Part of a small language model's weights.
Size: 10 layers, MLP 3584 GELU.
Architecture: LayerNorm before each block, learned positions, tied embeddings.
Training: a variant of Muon for these matrices, 7042 steps.
Each number is 500 + 50 x the weight over the matrix's rms, rounded and kept within 0 to 999. Layers, rows and columns count from 0. Numbers have three digits each.

# up: layer 2 MLP up, 3584x896, rms 0.0834, rows 580-632, columns 640-767
# down: layer 2 MLP down (transposed), 3584x896, rms 0.0229, rows 580-631, columns 640-767
up580:538478349456385482507524503573457475472536462533557542459585427507475427554452504608570560498519540494429417477497524433420564453477493594448478532465474450576478449504521535505489414578546542456492478509514470569468427546455531541526455442579517548541383532442405480379574586556586573505532429580517497489433546495392541415420524525462439496561451467444457481449547424557571517347507
down580:553522516535360501577525548524418539536489461403559586566529551459462470507445474588499559524537577434473557658438559331496589569462480491473454535522555550552643436465432642464490533535586528431544486502574450644518411557460474511409458511532534485554557488534539613476460471583503540527476505357449501409357481429506477509459489502406422448524515506516458381560467489617548447449521
up581:461512489555456493529495478508528479479526431492483552508554588577551513499465510465479515473558524507501439557465408528449436401443489484572437521549542526460447486476528553581528481516549475539487518541440494449481457522532491459526603469440546541465444494605449518500529628448429392525533543472514520448461465468509480538490549523407448549507477453542450497495573508418487458481566
down581:468485487533507501507486570548414446531595559569447433541420523503525454608540452478565531538581505479503553487561397500529534580489497390522401534416408446562542566518494472517542499488497535443527532473398586577495508422579495606518543513527464472489473528437470560516501444410534453519500545549508589485530490498489456500412447487461489580463492483541497489499472530480482538574433
up582:514461450484505457637481477481390572530438451507446517482553522463432493457463404507506436519462527414474447528546501603489482452472488520515507494535495619516529566497467469502513576497453497600519479491519577431483497548577468400485450544434504480503434477490491461571453425483579515585468470453509536477507587516519447454454442580570541521502472567485475476569524395543470515521513
down582:426490533541523472441463514454605495520561538476447548520468471505507459534478550465530503504510389497489514503520505414538518532521466481495507466543564534534553535576513606475535514478467535428432529497539487441484510441475558518559528506450581462474572570501496496521568503536469525465534429478412434385503444366462463540486517524482563434456402417487495433513469481453512455529481
up583:588548572469551548366512506596449498443378462469434482520428534532520549580528471480453498580484506448499507417479532442464478488434523575589464472492377562519456579469544474525477488496531541456558501474533415524532450413508470465568435462388532472486491561546488493452458495488482504533485539456691602502402421564446478468428442581505400574534474403498531485531532473409392547526546
down583:518444470467519521530490420451533634434467482544525485458524678572349482439514513460516438571446572573545497479546537580519459511460475482516469486450490436528541480552519468450569373546483434469581431540468439536432480561500568567414528490489506534515528487404414554474540472549551514426481470528529512523462503500553381576522502499442509562563512612490540481486493574564407452500446
up584:445489493451561499476468497466502520536486456500534548527483516554493475493450463418463633437536492513506422546464515486477452395465532483514468398495452528536507514525537603620500445512482547519443487452508469554538422509444509415435510487539536479525494485520500455596560495474461399467535518495459557482469521566491508504493539476470446494515469491546547488518585498498466511485436
down584:489478504499536489550527418599445436561467526528443527485538547485503550438487536486510515444447455425392480469595444576457552460471569507472555405557525548381472510458462429401498570498482575595434520442426495417503446513530522533496596519577539489489471492486480542489503558560473427557529550465530421445446563533494422469472522583538503479456404509519489492564551495499447371598485
up585:493430523507566468494448510468496541462531461526457497510534543626501498546481517520472570488495544555642524434484515503504484416524474518540555503529533636490450525475494461570454521431512476495511523505503510450511494481608588386529554552509617489421535470395567508531530488514532467446521535521524455443475469477578479599399450536510532435507457441549493391491509394512517492527617
down585:476577543497549560520499358505560463510504512520485567532537431462495455526498507518543440529501472480521516512545487512513590454467477521549520527439337551477579446533488493446549480507530445587482477544525538491527566516431534557581525451581571566445534564563518475518533449475446453507517535519531474497472489490480452482554487518465496518558385512533360450498566563619469606585432
up586:500482488469512601521525550529500489476530460517567599458467436487473478483506548544531295528558560460543520549517474506517496499453494461491568500475499514446480474515566558496551458462543526380511534446519493562529466527440463485461392481485514542447550445401475545557513460546435486491532489516399454460509504607489480545493490484503481414518447541527497534458577511487516608497436
down586:515469486524506395406513498494493560585489538499425480489484523576505511479491500568502556532572462423472467532636581461456587478448586461470551460401517521576544433455515482592471564447549589583532428474508546538387543453419466492497634513509590477487430516429597618473646471448499540505438542519449459474568440526486527496554520479565446551527414454579481457484509467464436512472473
up587:427462509485497443514482426531522531497488419560457519503535458455487570519480609482536452505483533523455540506518499560564517539505538442495511459522456531539406530484501532521545478476538503631410526530579407551505522492384467423533475536496519548510507492489502460501427491499537491503390480566588570468461537438544505552452486514494429559522487454530510535528519466473599542493528
down587:457470550509471497493546557540491512588510472454484477523480514469447537381527538530594414469314502561569636531537506574540492550477567507465552435580536374442465526585492505518516549524518510496401432477461482468507444547514489496536578517477527524435504462473582478521517498486586493541572433445421543442429457533613472465552504462558498511506450632543542453541498495455629541411500
up588:496524444502463497455505436545619496583416487512540514533519531501551528431476525443463555430494484503498496554602502463455563493473479484558353477553469488415588494484574528505458476529533478456495504653520470468412523526512535569515487395479521510524499476619523554462604551484491505464386418388570405412515552587493456534493467477491514433442534513529544466424524502462471501527477
down588:422472530603530391558436456570470470524491417473414464609464530609396585586531417560539573481501590437512544445594502471438524614421450544529519436448431402434409528456458549367524493477444546529552459567609531457458533426552469462448486495494468555556562575501519573563464525504424489563554445486530555475477541498453451455487502482567546594542443484475578566470574516545507489454456
up589:552490542480428601536428539439433575491581532581490597480481571516479401382480545482499517481371528470490491486494524487432529559511559537391505556460572487431473551508479461511601564448461577414543492377536501537554393532458596591508541481410414459434516510554507440595540504477504453510465555438581409478495535534447500493401529545556558457491485550494471466540556547499457560438445
down589:548461552507471521518526520545447522530492499515478418393444473489603513518552522458524460493408435469423524425472630494415465544499542512460584599455576532497545539489485475487477553507518450521579541489488474499431529536448496474521471488528580529462437521498501508398599478386489485501486488507453531502501575575516500456554594467558461481491511598497549517472589550450467493406469
up590:472451455488595492509496526520589408445467527489492515480394453520524494413545486512361542457587478445455518547496578503503446475455417491620510507560479508471451454539532515507485421573486426523521575492562483496545527485542605413354512507439458462457491437526532499562577480367512521580497519527452567549465551585487470403483499572489431518470488446486559487452485468547544512452539
down590:630496458502630469524525538564509500508528465507453448466537472547513577497413509465571667540503517563533454483451551501433462595492516486562436504414507508440381495539521488488562515494542448440516566341496494570595461481482526508502586460426520416501477545541398466517468494509503477543564391473611435449443427521472447511480519509583492458455465472507527567483584489548500489544497
up591:501493522557387549573552539438462468513522503552532528504552603517419465490458587551481462532470501515560512474508525561386553471478587578540455488462410500536451456494526528496490512552429489544479416486544560501417658566497516493526561427453453478529507477548471562535445400506565558438552511403442537502438495526466529578588517471471469515481574523529426526534376458530407458516493
down591:471428528517459551516451384586478471505442504493465468441501499525586540540488571484577513531512527483598417482547492558444531547490387443477473538571568482574572452469514425428541496431627414513458467453515512557587489548542405546551469480513481446542475484535530533436487539396564489446476564486499451540542458527439553542483549441504455449497516474465529606476562509521498550443537
up592:506597593489486437508535538524537429510585441553468495422527408455548502461602494345572538517561468520427495514479536523544462544421481405523591546518436525517467421540490505539472442413481414475461509498479532448487449521538536533482505524514528527491538469488557491532515537494379539483500432399502435444602622602412500529448523451473475518441495509469468524524566486505420469454553
down592:507448521493487551521406425569549493434407543475471473491512446500476670478501608537474425393381539514535524518465592428450562383576545602442516549487560470491543524394513468490510469539483536568545463495477507506455579551512523619511477569580516486549476531484534511485491497475466497455487507536503432527476467525485489443497464504529549476555463560484472544515526488530548560453461
up593:504568497482449448504500533568469539559489561514500643478440487540459583513438496479473481397480505546426400576480578447467473465493500452470535386527493537388594532552476433572307387520533437486497385432483492529544473525446462498518464509509519544531496509532498573543438497564511563470480508438568567498568453575579701555576467551462456510566491477581536392463564470518442461544486
down593:516492379495375515559548485561499572490418557500445471559509539474515516474456454475580416538463559506470447468415410495502454494515535483503502528557543532626472459549492482566528553536561463438510447491518504523596436446486482534548478449522554440590494527516497455517525517506493557479429516520530425497457506515504557505441440524477445537526531570466385516537491500464557553564513
up594:484499468496511552495543507528501569437471526616505588500392481477475509422541486595499473525515553493456474575515470477405445443540451547546523563525504492540473549459507560550478455500508587473446444436496469503470461528507427489556520501425420406461481471582527462489527427579439490472546489471454493371522557477475538573510460434561554474559473436578451498450522500481521445494482
down594:484448512522480462545496509490432497482429591461530606524505423433651496554491531507404498495401469476484511430520499509529525534525506493456491408504509481481491407567458530439463496480471503484478464418599512454420533585437472575438466537510587469549531482484466475497459516476514527518501460596498633542510468499525407518527462456509467492472494460461541494541462431436566549462500
up595:498564543486506532473541450512563493464406502479481502545506489510479566476485479436520442598496553532506456568473529541543477471477506560494438584563505522529445531535511477402406544519423507510536480475575521453457454472489497409375494502463516476520506517508526440532556455569483541525536499577511634487482445449498449456427548511456453452497517504448503428522514469528508509462332
down595:499478530528515520605465563549493462516526556523495552466482516465481505477495509441525468512526535418573507493513510460496533452469514435438485506479486574513530569405498499547526527528540421425485410455529521459413430473505526569435437569449415461493522570465515582495566469480478557466543525454496471519517578500508443543397355562489579522535599511540509531558530590541574512460521
up596:451461518590473478536463602524380538551496533495541480476468497575508540524438550536476520504484510482557437511524473434510458552571598503456445457506549516475580436626499494541485558450535523504462507445507526483528531500493580474471530520524564548439455491499479467407503428426434541473513504534393519489487526480489574569520501467505485478564555489509579437557488590637484425512545
down596:456482446541495489492526517477503500495448474588533508486572442505499566737539443511454416451526590439505542512492468422567505410533575536497516586485539453479478464586454473611540549579530509472509509589601505570432376495524428557461418502541471528571496542566499493483393546497526533538489460426462518523510488490614433548543607561409551494443466618429465396489550460470486523397496
up597:480542550491601481536501497469523565453414572550495644543495578466454491532486484515488467500605573503468498513529605548522498520383485494545470483381568608434613590458478545470486473527509364530500541545459455449602514583547496524477509484472552494561583483608525543589502492606524485517522551416542493469463517420522445541498476466492558534600543453404444576390403493429496522470504
down597:567426463563523521459553518527425510459528390506442415500512511459551496488540579442473526493488616520469516437504542551399529526394511538568545430446590412490471503543595535485621433505475461446522461602489430511533409456539411424449434498479488499559565481466517591449397567458428479454465438480438526511484505438448510457480514406488479540618596433529537479537494414492554494470523
up598:481569517508459538491514509513513510489578420482554513473496493536473583524511534486582545521523455497506509476480522472550524567493532420484528461536450516521489398472553459569483445510432475520478520512480493461502462524507554457422443488533518437560534541511514467511498454460465522545444552432434475492454563525473441548560444505496549519524522546480521522489500483524500494526538
down598:531510495548466568485538463468452553521469578442488485543530449381561497556450467512453463482503522528493506452504464524529504529549546598606516631562491453527500498506494490404553546521596476528509476431532505529497583428535495432563513512555513506493412388383397590477499517547448401416565507598525518507479535449547496403478486515511506469511516568453518518566526495500540490490559
up599:505567456431490483537460476498452560593458568474468526495561498499477449363532474555515609564466505512501458466523535604561467493467417528553486450434508473521503544427475468469453491523490550513485510450528581613514494540464436488454590557511573497532477527573493522491511542442445547488418481497485478477482488490501493489475659507444435543500472444397501572502553626511478514532419
down599:569558503609542536410516544471534412497536455487536524544607503490469400565540512469545524378453503532551595441472451546546543533528516535503379558446496455418458508487533460518491465482541575448553580450486457472542464482444525445395438485491420564524470453544497447440494504521599517473557378443592439548566442427524586524471478569544569427538487445516509562531443465446537490481406
up600:487564448494454401462487463536520536573536533496471534510554462470514590487516455466484483525553455450456412551517458531577519553544522499461471530460490393463577534497538509539420439539520520474462461502455436514626526545522425446472538477478490482476451541447555561582523460524501512542555435527471593515544500468501509569489481431414547469579432571510487466537459541549532509411484
down600:626447553539518508483461516497469455430455496538487536474559498464560450521462466461473500473493525540429532536499465589525593485521494598582465552577559533481446496479484481466571554453466462502524559540517498365482509480472579473568562510441487572450583496528468513447486599440440482453492435453546511505436460470435520500529515534589502460456599497479519516500580425475546491575487
up601:456499564576437465498519485483557441463530478378466532524465532489498532548452465448455536582482478475475447537604612546541583423446634484457444458518533461533481508528502563532455482593479509456538579489526577482426471541552590429494524514522528469431448504571544402548527569456516604481420489496487534585534567631514502540380594484449547498544470439522521514506517547529511442478566
down601:417476463466544534427541499524477463436513546513561424592524437525475417410604505505489529458626481532512531627502479511506527426547401501536527403420515391400522422428441479491522548445515633498456506559489592566420508492554505460538528495514480541385561478479470521586484535504486498454492513538503525543446473513436574430475465540482474449402528485445547545512405592554371500519548
up602:408512488595469519573508505481514501454496489487563498446604585493573484535563440516491432471508489497594509458563528546487487535528561562449539550514503528565538538492493453466498493439538516526489450572493477454549451510524505586493521542485467439497483504543436492471448491471487509505524497494467484508516429530463526525491544395482545530554536505556573421555600460498457469487417
down602:535506514475505468480559579476517489544557523456447526477544513533498465433489412492474452488488499492503469450559442540513541474541499545464481455439422434496520460463467386485477508494483508471518456491590496491476546522477488524522416474471433511511448500410494597519518572493517452462551450483466537488432529480498532579525590449494520462462492535526511576527542554497533553440498
up603:427493543517524426500497548447585399568462405547507523553582506501513548487501465395484511489492586480416491527447486418481545543486552524500459471458466469567585472493539543497481583515435483533561553486549408490443529477441549484489494531489485494524507588458417582446481595511577495527491507465516592544541565504459563469573501503449501535617476542425449528522477482459538527450609
down603:518619513454445570584434541489393448525472596454557479596420557548461521425543547588374495539478459523511475620512466410493503482523490467490492561604441489416439486440429467559564514522587629471515493592485512576498622526452488473503450479463485493417493483544477515449574518509519421515513483578415489486551562538471488548472579491664414602379412512532549531541538493496529502500508
up604:503572596475490461532505473566508535510507455443502392468426578499490449492479591458461524411548554508544428509462489506426486484515501484561500517410498461422454490516455553448431477499452445497497503516559509468505449514544533449473425526518515429497546465492488517534512393533602557518468436534494534607459416496521366558508516488472536485462507473564572465433520448510437444569365
down604:416509412533502614483536471496406456444484442389569485504470430439524622431488544522492533529500512492508475573551522576490494499530507518530561627583500498536501504523487500593517546512454492537526571585472443448441506445472561422470501436426456558476564494444512505509561502523374539458354533585512529405531417552463618492506494557458488506502460535468476579491529505471472519539472
up605:452500631485546468522566494467538592533458473447456548446478472489596525473502539511485527518458454400499501500549500590473406554483511581527455431456528476557481554512547553498426505585467655523499384445459403624521592513509472426569472511418493595628457482533570423457527609433460488552476477555399565554434408548586458546459447495428457466558482541569609445515500482497461536501550
down605:477507410550617450488575387474486458510518463545460534522512360474478492558487485448529511573488499517554413533440504542472552525419434488530500436410442405465453496494529479469498569540426473570502555497478587476579441578451529534454505573541522452532489473442606489524526465513479549562532460474572463596590327527499553496508398449509460460562517510418484389573439431375467566563509
up606:500505557549472501486525422494418526558453363482451396525436521459420440468533397511461430473489561518532452473533492561474455513485463482502326516552475477530476456474511471481508549488496506476488447558492550407526487551526435524572456531521573575437516500428518511513557572432531488449518456433465551442524525554438504437431530451631505508453502536453598536460465542503493500525592
down606:490486485439487571492527547523514582387501511509537410487500437566417420453483544473422498541508536443473498431512518510487632546601454476564467539519490426560442504582478433508470506542489500486533543549497509515469468488502511436491521578395557362405549452485485509520453527478577523558508475467510441578551540533470556540521475466563594498460583543425525465489606587491589553489543
up607:490542475478450501527486560545522602642498437520449503493503502458481449462481500462484405519444565541390522528457552582522469549513488486462521404545579545462435431440434460599408538596451520527575453501503417448501493532480491448621411479517465405522492448463545399510490448557556513452510613548496434487636480531511593509368465486471507458404479452451527499462448589523446454537440
down607:516481513504394504478488450481541484398433396536457496541482596432532433551471587492545445543589547457499498408464408452502444538526443514586512510578443453610522579423586452456668574511456515408476490479444440630507468562510528528471444547464496462511398556513445544479507390537439461481575503509516515494445492511535460519536459425521546450554533517450458465530485490574488563435463
up608:515540527602506636496528521505434468458465445430535510549487466429480493543477458541516441528486627485420457488399469498551481507511560483462530570438487489614507484468573485466519551464462462514446551530399512562451491537530521469511549460420570504486474481516420521416513402450510498520486471463510507466487482575484537442477516441559571536433524439425451480427419494411627570532525
down608:438540620528448498405523509456451571398532516470491462478450464560497474505471492535566439561474539444429428521512509352574516428539513524530576434548448455470549554332551510466507510567459519447504511491545500514519483551598379450460480529510465529432505493483469442522535483507542576576581470472463499554544575477481499503401433495577534477428469448527553469460545539561456467470491
up609:584505595489518475553503501453568457593485518501465439559438426377483433558488554481459495547420456556499496469442502453479457475526508421525511514496404438570557458506446407432578590576522558520540504522457577472509491533504426544503440461442549495439444421561510434512503495520440560508445501624549609512427483505500632520544490533442518554403513485507446485493453454487472432482406
down609:521456522540597547451479498526513441539571526564540506465590483469543560471600492576472523463502413427607512532582535472443490495546505452475489544495578513453492506453583540462511489578551398466516470507492538498525495504482503433524556479452528546436471457528508510506562499481484566448532507526554503499509500510526601549431459476464519536455521486468414559526482553540603510553438
up610:469463515549500578528501461529523423614520565444400506511547571539450525565464524538460558625540546438494491525451461562531546394591549503630489544472506437561474448427319508433468465489558555436510569504440421611513558501467335465501544426547449551499402479389585546521444503506509477466514489567410423632564625422380533497459477482581406491513473577541495499476485486497431482471447
down610:477522489506454446470479527519463495500554539429443558488446526455503494529502623521475553520524567536477479554539532407465530494476473455476508588618459606428497459446580506494451447541461546460505523521554484479497481455569551526479521481503498416465506531529523479474523467399533500612484551540464500489485555516489481554571460527582501551516477495503363443463510541476456650527544
up611:454453536579447373516467430489449530453572529528416513499413492514481517585461444499410500483450488496540478541410505477519491480496571599472499495459639447528569526476518455571507440453621542659503438539542546561536557535513545474536477498549413545548429436449506477639442515498551446459519500474545422487553442480545430514541522475512504550525619501512496522465553457524493502509460
down611:545497575428486524576561464497553505514571505474476521432476507471473445579526586541509587516423484531487546531521447502503480585513440404486571436491545546536484531489518588495501466524435507510448480522441385508449531460535583575454488522558468471497428483527472573477511505496469445478564517393431550418526492434454532522561564423527529411480492574423505546547526559512427541563502
up612:509452475610435542589496461547526551533469629545486535423470403497491443571459601490513500555565505505518483555467423606554440488506360517420544477507477650462506461496511470500437509580506547524512449518417443470536507579490497532375426513465499446559523482536505527548563509398455403532488512502467496497534503617530514563542511456584591537454492580509490562533446398478406549525504
down612:515529525465544515458430510495505532601427521517426485509486592557426529535609504572489471456485567578465514554430511545547519554465512440520491483574442456498486477517529519595531493510507465481542429480451543539502494478439438539524489521490501576490434476436511590547573539500450474513521525384467555494590541421497537487469444521457474506455580493560455439545551523535445548536445
up613:454496518466604544487491506469462529493515461514388571580546433443467512492442425525553451558548547408532484471547534490519549496554446539578554505470544452532501468433492504519500511479571449504547500449450457510372547543453553550432496477586478465559396538525472515482505417495539602465433485533515512445454487515546558502593489692515571467401507468454513633511563449537541551525482
down613:504376524600476465560506536610590550553596585484545537444399434555579491613438500422408447577499450502400520570430518517572482533567569519491438467567471500480502498596411469547477436546489462468487588509507491407462455520455515536487475435506545503475460452479460505467538457488537485566483516410417516449541462559429538587532522500521537523544524501518589559503417526561413573465409
up614:457424487550470501491542466533487470497498400553610565488512566394559489420540596458467526483521537503476453496373556437469439502512542514538490451534520504422609490486506439367526573421511413426478557496468466446556527586446540569579470436544488498597529448440583443484565478476536643469459438474573447430402488471441426577509491444455504508480449524437547645457515533456483548427496
down614:498507494573524439462513500459518535439493491545561614448573527464466475525522602563486595502680486514437499427459496590472432621455524460519508489548489406471477576572565459493517474449492447641437542516548423439483395418523492460503472430425379429542435463409503428541374468478511475500402472463597512460424611496664541592504425478525541508592501532415475442389519547478646484442502
up615:402574535470515355579473569524501417386536420399543534484553479581461473434438451471489430563511525536548528529553444492440576489548535495453464516484499398564496439467540558545595553517455446438553476493431499531545442412486502460476467555606508551488447506549555582448504618463522443430389514471434493477578450505481563555479491501463600469540572542582542512478508609494480414483530
down615:525504425495526488385534465458497487570523422456536515470535544561471453428587470438526523447525572545478532476488534415414456538528569547444507511506422479504409535539498494433515436465496525532499412394564522474485536464605428499562480459463487472462543481400492534483547512427644458532461498556472543469661597508561586401516571546543458470417501509499517521514455491529504491501564
up616:550449556486563507572492449508507459540456472429467574468480511565507538490497566493551523553564531502532499475478558469553474435571566494472453503478502533480560501552549466525447461426462678563481512449497494640464465528475431509414469558484493514470454516444496574535500451465509557530426480486454395512561454636471524522525507513539484423466542539451524467449526487539483415482467
down616:501542485609474509420472602486521569494441493447406411568481515547537455563468468613472578425455486615494546524491588535514476587631460439434416493435489494501473534521483525520597499474473463485449535549578464511466463597511533569496525526471591491481437361466554607485439498478442466533606481510400495485558571493465527415548441487432500532484482526487598645566493543486415402477464
up617:497576535514516451610523531576573510446575498526494478496476563504443440584514547523497461462563484589588490556488406473580510524557483466448487545495550518569518411524663577591521460380499459525430568457534446517431421548514529462516531449532460531437575617533524495503496496548575466503519571428465502492425478486525590493526510583501487513468535495565496468531559576537389496460542
down617:499452538521489573547497496426537610483513421466556431580368470463432421549455506558541571541553496467526599456525433537518589515491525456494588524532483569409478581498490519528523445583487468602421545421518475670484582446540488494464490519451470484478561493595456507447462517484409489476502481559448545411634465503553434473468517566569501556516503510511540460530584462491408472428484
up618:431483501545482466481461497496516508470498531487514505459555590424487490528443396508495508458458553530512476447405488565429541503451506575612540557504579480589546471502486462472535524526485512459473525495524446552552499481550451470510530485470518497506513452635534471531484463512519538514428506493456429432570440517513486670471492459548485513499562426625440414477414492490576536448424
down618:578457496510523524405564486507449494535613530521355461593491448482391483393508535471557519581516413499482473556493490447510501491502520510533576568581517549622532374538493485451511567431496487528543558441471518511523453490435422507520531503615516501462493578473524535432508474524483482503504489495586512527494448598499473547433568465490466432506443482475494517480500419479419460512522
up619:447486505562589483424520517450454413517489461532544591542518518553422445532472550487503502483438410562610532370535563522483480477497486479433507614454402446495484518494490500542525480422480398451454486506559541511461540488491499514547560454573549438546531400437480411506489519452543516459470502501531462467535447468527479539479480542622472534426519469474552556467523603605447539441544
down619:373513510482454468486426545493512483573426501410583428487492554505592505476502496475469521475400513535549574480381556435521498538505559522565525485496562485497432469419403504506493504492410469538445545570564548479491371490458516433498463525594496430509595513496528468472504488447462538494488526530479437458481441506477479498541523452484525465614399566493362465592541657412520487476525
up620:491469507556470544545571462485521452482456460572484495558489544450514498596467491484521496466464559502468400482479583491531571514455542548545576510483447518516439493503557539441571563530524509517486537472489467507596518485551497529534553365449399608479536516491560555512463535486458541534525523482552579574485450557558510488512444530431449472623582592475479482484514533544503452520476
down620:513598445512452542516508404561526415561513568521513496513463432527461454509535503469534519563516519504539464547499399496509473541426554384514531517495489498536592479494467459464637500485587500479465452484533491455518580366529451474541527490504587521525499444396501573521530503419462539516510527522483477512491467449599538555394511468491486577354495419496481593519513580465552488548538
up621:538484505501504478458652429449546565516462500451464556529548462484486502450474540472460475487497484544440450544461451507442488480570521412442535418563446446480472487436460494433556511509453537413537471572556474563434500544627505569453528515505541550527495464511480492424591517508541312545467449463461507430441500591525480478417545521499512497497505531515503477407455464502584584529468
down621:535645532485518484540583389474474498510560458556517464486537461418481403426507530471499520460487468589459469495532499521450468444533555552491480490501516491462499530506574448442513481556514422548559541559531522498588533501558397463564538461524483452509576419460521539364386466484514378514464488494501494513514478548538531515597490530521514499540489509494496438485409410475519425488419
up622:577559524458473540414541436506522467553443523497521523562538471542501566503502484486484602473582565538552511560468492487468507567522450455476464428480527506527517484478508479486516436502546562521473499495482476511528496493422464447457366560387497475434579537427486429538484573503635517600514526508488532432552509469515525487604471558518459462549424520556523521500443489440559534518454
down622:478458527569547452486575473447442581443463490545558500488570448566538486511516457485576495470540543447528409409458431515566575498543425638520538494494468572448524462484468437466443503464440464571499423462552512466509532644427507522465536500531480540569563435510495511375443516430455534565493510538614491531538456511487503496555494481463549524533560481582520492495507455478491461508503
up623:602493602529435549510557523407451529516490498441376541597609561549522458445482431462480510457406500494565492507444477525460538604421507472488439506520598442468546484468506521544490630553399488469438583588487547601543513461436446494449537445525441505494424594429502420446432555474544415520473496468485529498420460539459462545507540486515387485513479557580412551489560469484523546472508
down623:515561477459454468578449530514581520496470517494482465527456522459583456489390577524459394516451506490533479469556491571529485477465500541461555509430431483416493463567471474474486472472566475585522534494458598595369401526581400440454493439585406500443471533599478464516582473619560487496524544454454484442513550605565420509448531365393584562519537526405480435642545467395442562534451
up624:434501465433546461541555512576502546466452510529472453515546458634417398569469459452506496548455479491515523419463503518457572523460458467502487449462485462480549521476503505549538452462392442447481452477517523501502484497478516485585509505564512544630462528515516589481456520511469476499468478458515511439496523455509568529467531553371508604437503521564509444513454431486499479536518
down624:506481454514546600485439542482519471425515563448472519501614481475481488501484464488401474480530503385546482580489564460529599471533406530627542522387501523496580541386530586554475562495433547552534588525516504511531542485477533530471455524467365483529553544426524581510486504550433523455476449487520487554491551510457494560528491554409551478438562499482546463465478525595543463593536
up625:505454523527404527456530531507390512430534457529597492408593506513416575520423505532507549406492441445534532455503551502555497534394521521528537557430538522498467506503620457551490519553526488493463450482580519528544478578510517440451500557484466519494520507473443476480589528440468572349463509470558475421573520377512437494474585521461493496506520517442491536410404451474480367424473
down625:486424500497507468577497462443516495567635476483545585529491512555494448485405454542563528473445399471398456406456485574429508516524483491533473486542579551459480462583490542530559443432515368490468461496471487455568534466418538462521420473583541483443449506419583406542393496497535491426506514498449519449513512533503491417450492497462503565465605494608469453446583464512497536537509
up626:435434435492511544551371525439579500475493552521499538541474474484453624379558492589534464528491476496490526507473420557513482514501535619394552494496499547474418534502507511485500569531532480385612544486576453528539464525479514470462540509504563557519479568531504525522485490496492401535500512456480530509555524500556500474494353491506527556589490470532534528493503551539473509492573
down626:542495507579436505524485469582516576472569457578562561518489451559562487445448476550475498492492496462632548513510580406432515560471527490507576458414513484503526530464534497440508516506560609463475493525578441532470478496476416556481546531556561481505461476526498451474433671540582527509567499496483551474482493446411432475437473518485528573515516511540539475544552452530629479515533
up627:543494514513559535531527486518351520494516548615597549535469535484511549544464507470523422503450604592573463395481572535530552490407487489498466490462513457427546509488426501485492534570522573544571484517538602535527537522503477479578476414370552496490368528503471485473526578430457432586554488513495544422562513409533455509420519515534508489458531428560614478523435503528495443410562
down627:519527467514502517529444547522555482386534567474396453457410537462531483420549570559501451466454502576479469437541499486467511477575445539521542522468542570412529493471430490511512540428536535549459511428375447665479510424364460572496499515504515500507537480504457492525561471416479602563492519510405492480378447520478494476470449586575573492541578511446458416512507446502566627519462
up628:453477547418537593432533490390513539506529562583611581549514492539474544486433516383550601551505473527574482486494534485452587488384558421428415425509492468485570404456459582488499519453540477515477497370466520487483624605553441406475463437535520520514512433566442515527509531582495573554567553488502495543530434506439495527526550442583522516513543462426538455444539487554417500506551
down628:503542490523497530604490560542372424510501490521475444491556471504515484457487548431458488496516532479477427411518554492552552526452426434510477492488525448530502455543509478516546489497528512522392515518521541509545370500496462535561394505576516543430518505508458538539419500576470515525502439489578463460464470557482566530597429499465528568487510538525497524457535482482553497615508
up629:515352546420559565400498505511515390561465535503402554604489443458524446546580515464526406527505496530480475546443568496557519500502537466472489500521458558546565555514478499517508495483533504533484536363434502433542524488466497437518565509451567526530439487486547530470549459469423483521442537469503567569536460555509523496484550528462464534508511459519464532511546456524369453482423
down629:474570561409475458571443475448547518506548520436506506538446438549564493489491555512463485501548502545581472389560540510492514509438461463511587559443484551498539496500543413515478571505463493582516352408535575425575590518493487527380594503559483418538481520519491519505492507509427413502580436599520503548509511628523535493499615507487529573599464396470484516481425516567508452503479
up630:505428445411519419516459469483541490605615466546511560461518507548561471473502512501462455515551583568505490444536594580409533453493479595481377520501469502587607482485441508428503567481565494518502425572508577597485539482550453589559508510595416493524466489516491497558463587449514438492492470552514412617452469573495524518513471487624486475505586519508476477618414468518469534465447
down630:391523485523443464542488561483500558592593474492460546506507520471509495467447562482549435592531592415421466457393384486452500496489460580449437525518440457489449462573452535449397501497578453453553529455505512546519511507452499534436596468467498605554501412509533460506455514478497516627549550452541544578480474513491562574469450439536554553507436537480473514412497460573579558523459
up631:599571654487572440462365452476477566656518595555484476455464505497560550483565513570467492428618519466466476511559563469562486407457502527462517530513506447546411541412463535519483475421531478536453463432549593489447482499403372498435471543454494576444490501469534464404419476491574542546551546450465582372606529504559474442408477515457511507469431464463462529555475529536470515552562
down631:442373407581501470558465494448469449538427475368529469491483479536549494433461545451497508530503478511465521488571533560516546617520528539444383428447514435495470477420467527528511440502531506528484624513478468551498546560507534524505550538497556492461458619543451543487400468520481481476577523514509475537472449533514492578567546495590546561417470528494554476590406536497531465518523
up632:487502465486493512483555487502476498480446451408547601606430476530504522489464604479526523581536557499456574494600523472545624449565481558460441446466512452521588501514522560459544556539480561464507504511522461461438523583633529549438414579497422573519501472511487457454459469434611505529469512544514603506498500582482502512457503472506541409396536463488486431542577542512422381485571